{
  "head_dim": 32,
  "intermediate_size": 256,
  "vocab_size": 548,
  "norm_place": "pre",
  "norm_eps": 1e-05,
  "positions": "rope",
  "attn_scale": 0.297,
  "extras": ["local attention windows", "gated attention", "exclusive self-attention", "value residuals", "hashed n-gram embeddings", "a smear gate", "learned residual scales", "skips across layers", "norms scaled by depth", "capped logits"],
  "init_std_qkv": 0.053,
  "max_grad_norm": 2.0,
  "decay_fraction": 0.735,
  "final_lr_fraction": 0.0,
  "dataset": "wikipedia_en"
}
Each number is 500 + 40 x the weight over its row's rms, rounded and kept within 0 to 999. Layers, rows and columns count from 0. Numbers have three digits each. The size before them is the row's rms in percent of the matrix's.

# k: layer 11 attention key, 192x96, rms 0.192, rows 108-127, columns 0-47
# q: layer 11 attention query, 192x96, rms 0.197, rows 109-127, columns 0-47
# v: layer 11 attention value, 192x96, rms 0.171, rows 96-102, columns 0-47
# o: layer 11 attention output (transposed), 192x96, rms 0.173, rows 96-101, columns 0-47
k108 138:565563470534566562479476510474445478463570493480558527511489505552530529432481500566509486555484497515497516462540542523430549434418452465453549
q109 139:414452525485451481491511525563488490519475531495426504495494435463437566578490515439458430530545515472507454515432551449541480497536544540489466
k109 104:465491514478455475477543546517491519506456539533466505473473459456430512517549564454500468518513425553432523564374508504591509562523586541499502
q110 112:501498405462455414457427496527438501475529530483470560530523554482551463447564420520470505523477527490465532551495502535443409457493512519465491
k110 100:508514489449483470519442521526483428411514495550487478520494508595495501507525443519457483515502534535453519484485496498464432480535496485432484
q111 095:487454575466521508473481485491470516525415484499544491504472549562413497522466528500489546514432491500457463507488522544537549495549454502428496
k111 083:507457519531516483543519539519494606530423475437516535501421482482423550462437480410481491524406447495534505565478523482533502573501460533489516
q112 106:537463483573485519478439441509496577504506507481499448565510525556502573549459411452573495538505514516525528504508514590450517552455482456461518
k112 097:545430462543545501433499462498483449456530515499520476584518459470501492494532392477528601558529525486484494470489571524496507519482510484458403
q113 101:418466462514463469510596543563474460494467469537473489452546446540519515443517511511481445538494463503427568524556495471498501470500549456494408
k113 104:480448529467500456507612525561480511505446418522512475482525477529471515467508515543517493530507442478479575572503531473531450448503574502538476
q114 093:495570414535500502519485449517543493464511536487547553495475436486549554491540511492513422493510433421449485496489531568475469517559497530472473
k114 086:448521441562471445526503421521511468467542543489495507528534502497546545525522513524467459534512481392413438486561533512498546493573459479477468
q115 091:498487485611474481523531535406525467529502457567550528452585431510577571481514435512551522472495529488481504476533482467450416552489553534595466
k115 115:434474510524501466539555455409487477544511492516513522492517443456551497484470428513527518520530459420439478515588512476506447460503489518529414
q116 095:498506507489505484493497506481562498501514497485503449563493456538476562496512477510398505501516552414537527392487501520527479433470548434573475
k116 100:494540506468540509559507461436579629484452525490540517514483467510540539523435504505431490546529443487497553415512473510508484484454549533523442
q117 091:480457495555508570507517482468482495582491466530563551559496486448496517460552485453496509512490491563531553488510493507465520540459441518512497
k117 099:540499462555522528452555539478540461487539472527578536504501561522513530516532506508439516431439492476588596439540452498461482472433482493413581
q118 114:467510560537542553495398534554464481615425473485495512468492474504511557498460433447491546392530478439548524515528443543510532500477535490489535
k118 094:412524544554496467519442483497493524598447536465537447506495496461531547507524465442464541417483440528507540483521497533505568554476536415444524
q119 099:560474431482464485433545519515584473504478530525507512480517409585471479470480526561494498526473448477524454512485515528511493508477468422525548
k119 099:505424530472455407522527463514491490449411555470483443517546481463485440520464502511481528493484453513492485499485466510592459557518523542476538
q120 101:503489523464489462468431523510521456513535504506467487445428588529459470503469474493549470520511527519457391548499550462514466580451506562537486
k120 098:490494583510474475451456482515521432465485497506492523518485496525463534504494470497473526536490464549414469553529530542504437631471514532525484
q121 096:438490562464480566514523563551499555455519477452433438533492418521496491397459538500482601518521561486536488522469461521472522537523544445478544
k121 092:470531532461501565439545542587533565500466477455498484547515451512516468442493561483500501414504515479512495459489498562465463484477576459527504
q122 112:509421455552491536469539528449443514476452508471501413515588461470499516543490522442560534521577544470541438481504474553512407534489496506452583
k122 109:552465452549515522484606511448535541447582524449482529503542476463440520525575482465488613550536520500555433556559533523536474530508515567546562
q123 090:443446499477526443481496488533481471539467594467439532484535494473540490561455591500516517470497436486470559509467516504536487538431634532493478
k123 099:503490508497518409444431529520434534508475614538520469419531494498500493499456516535536551539483479479567489533449530500517443563503519528463506
q124 105:505559431490521529493488529513481550513478477487500482517446401530443404475471565487388473461565518481547531480565477527496521536528553585500569
k124 095:490545559538444506511552468512473543494468429429451476536527445550564448550486534496453509452549447548458513583504516518514498522534497441548533
q125 090:411563508444397510491466569468514506492518483522550527517505522489525483527552498489481483499476561421476459500551454558500498499514513435468573
k125 087:467557582446445491491497522477535491519520456512522500510522497537559476489532536429498471463453493466525495476522520522430502484501537510529506
q126 106:557525554516500529512456510539491470523468485467517522517528509486509436522551489477564456452497497468428505536431495565499471470543466481504547
k126 100:568493437472494498502427523442467536489509510494515465520566492496477489519574504490529478503493528520496517426430530582475449493495422473452447
q127 097:485538533541423493542518512505537557465585492520525505457495498533518489415527518477504548488470457437487483539463530578508502465578444455457459
k127 092:511523524441425535490521446481480501506575466488495455467505479510496453447480507519493481436495476464496481525480504613508466418514454430506497
v96 087:447515472473523563490439412428564496548530540540556488462493502462585561530457453453430585442492583543481496553537510514510491530496472506555537
o96 089:480548436452497432494531519606430480512502527518459563517502486557487437465504439504527477526481502522535412492460530511528568421559555546523492
v97 101:485499531560543529569489426496536563567562477490521474453505477437564501447470521493438522432481492527391535442530459513508507503504538535452489
o97 087:530490471517536499460491558506497503501520515507461486526483504549488499499502489539539543450485524457466543453518464447577510548517496559534496
v98 101:561511441520567514457533504525464475530482540491487446481471434520568568470448505478534533478489487557518472465470458524451492506464527465452512
o98 104:483517568520533453502482473546573490634471509500481476464516506514510437470481433468460511385501515485502516502521485519568482462436555521474504
v99 091:459552556513478570538443476449508427499444547476529438454533511510544436506507396482549447572517547487562504479471509586497407472491484516522474
o99 093:533515400473501436526492494542531500526475472538491482508499415541456502466540480591474527545527543492449499487436504549500458498556426515503449
v100 092:562468570489543547478499432452448447534444505502454498555463561483491433486542510505525554432507528437560546480479497504477573505537516550481418
o100 098:464447485508573504511501488563467554507461452484506464480530461491539465507596535541550485498441447490435450487487486411485474478477482453532451
v101 097:493516550503443542506501480429503513617528520539563551463497576491501371484543463475478450480468501456447517428539441528547535513543500518450487
o101 070:517562518509485542473528551471449519449580498515466585495485451471520525520507534573482546496480501489445535510454520558478522498541476553451530
v102 083:482521498460477561426477431478535525518470525512502440472546518517488494477569528478502532538511456477435525495534494530498577528536549388444507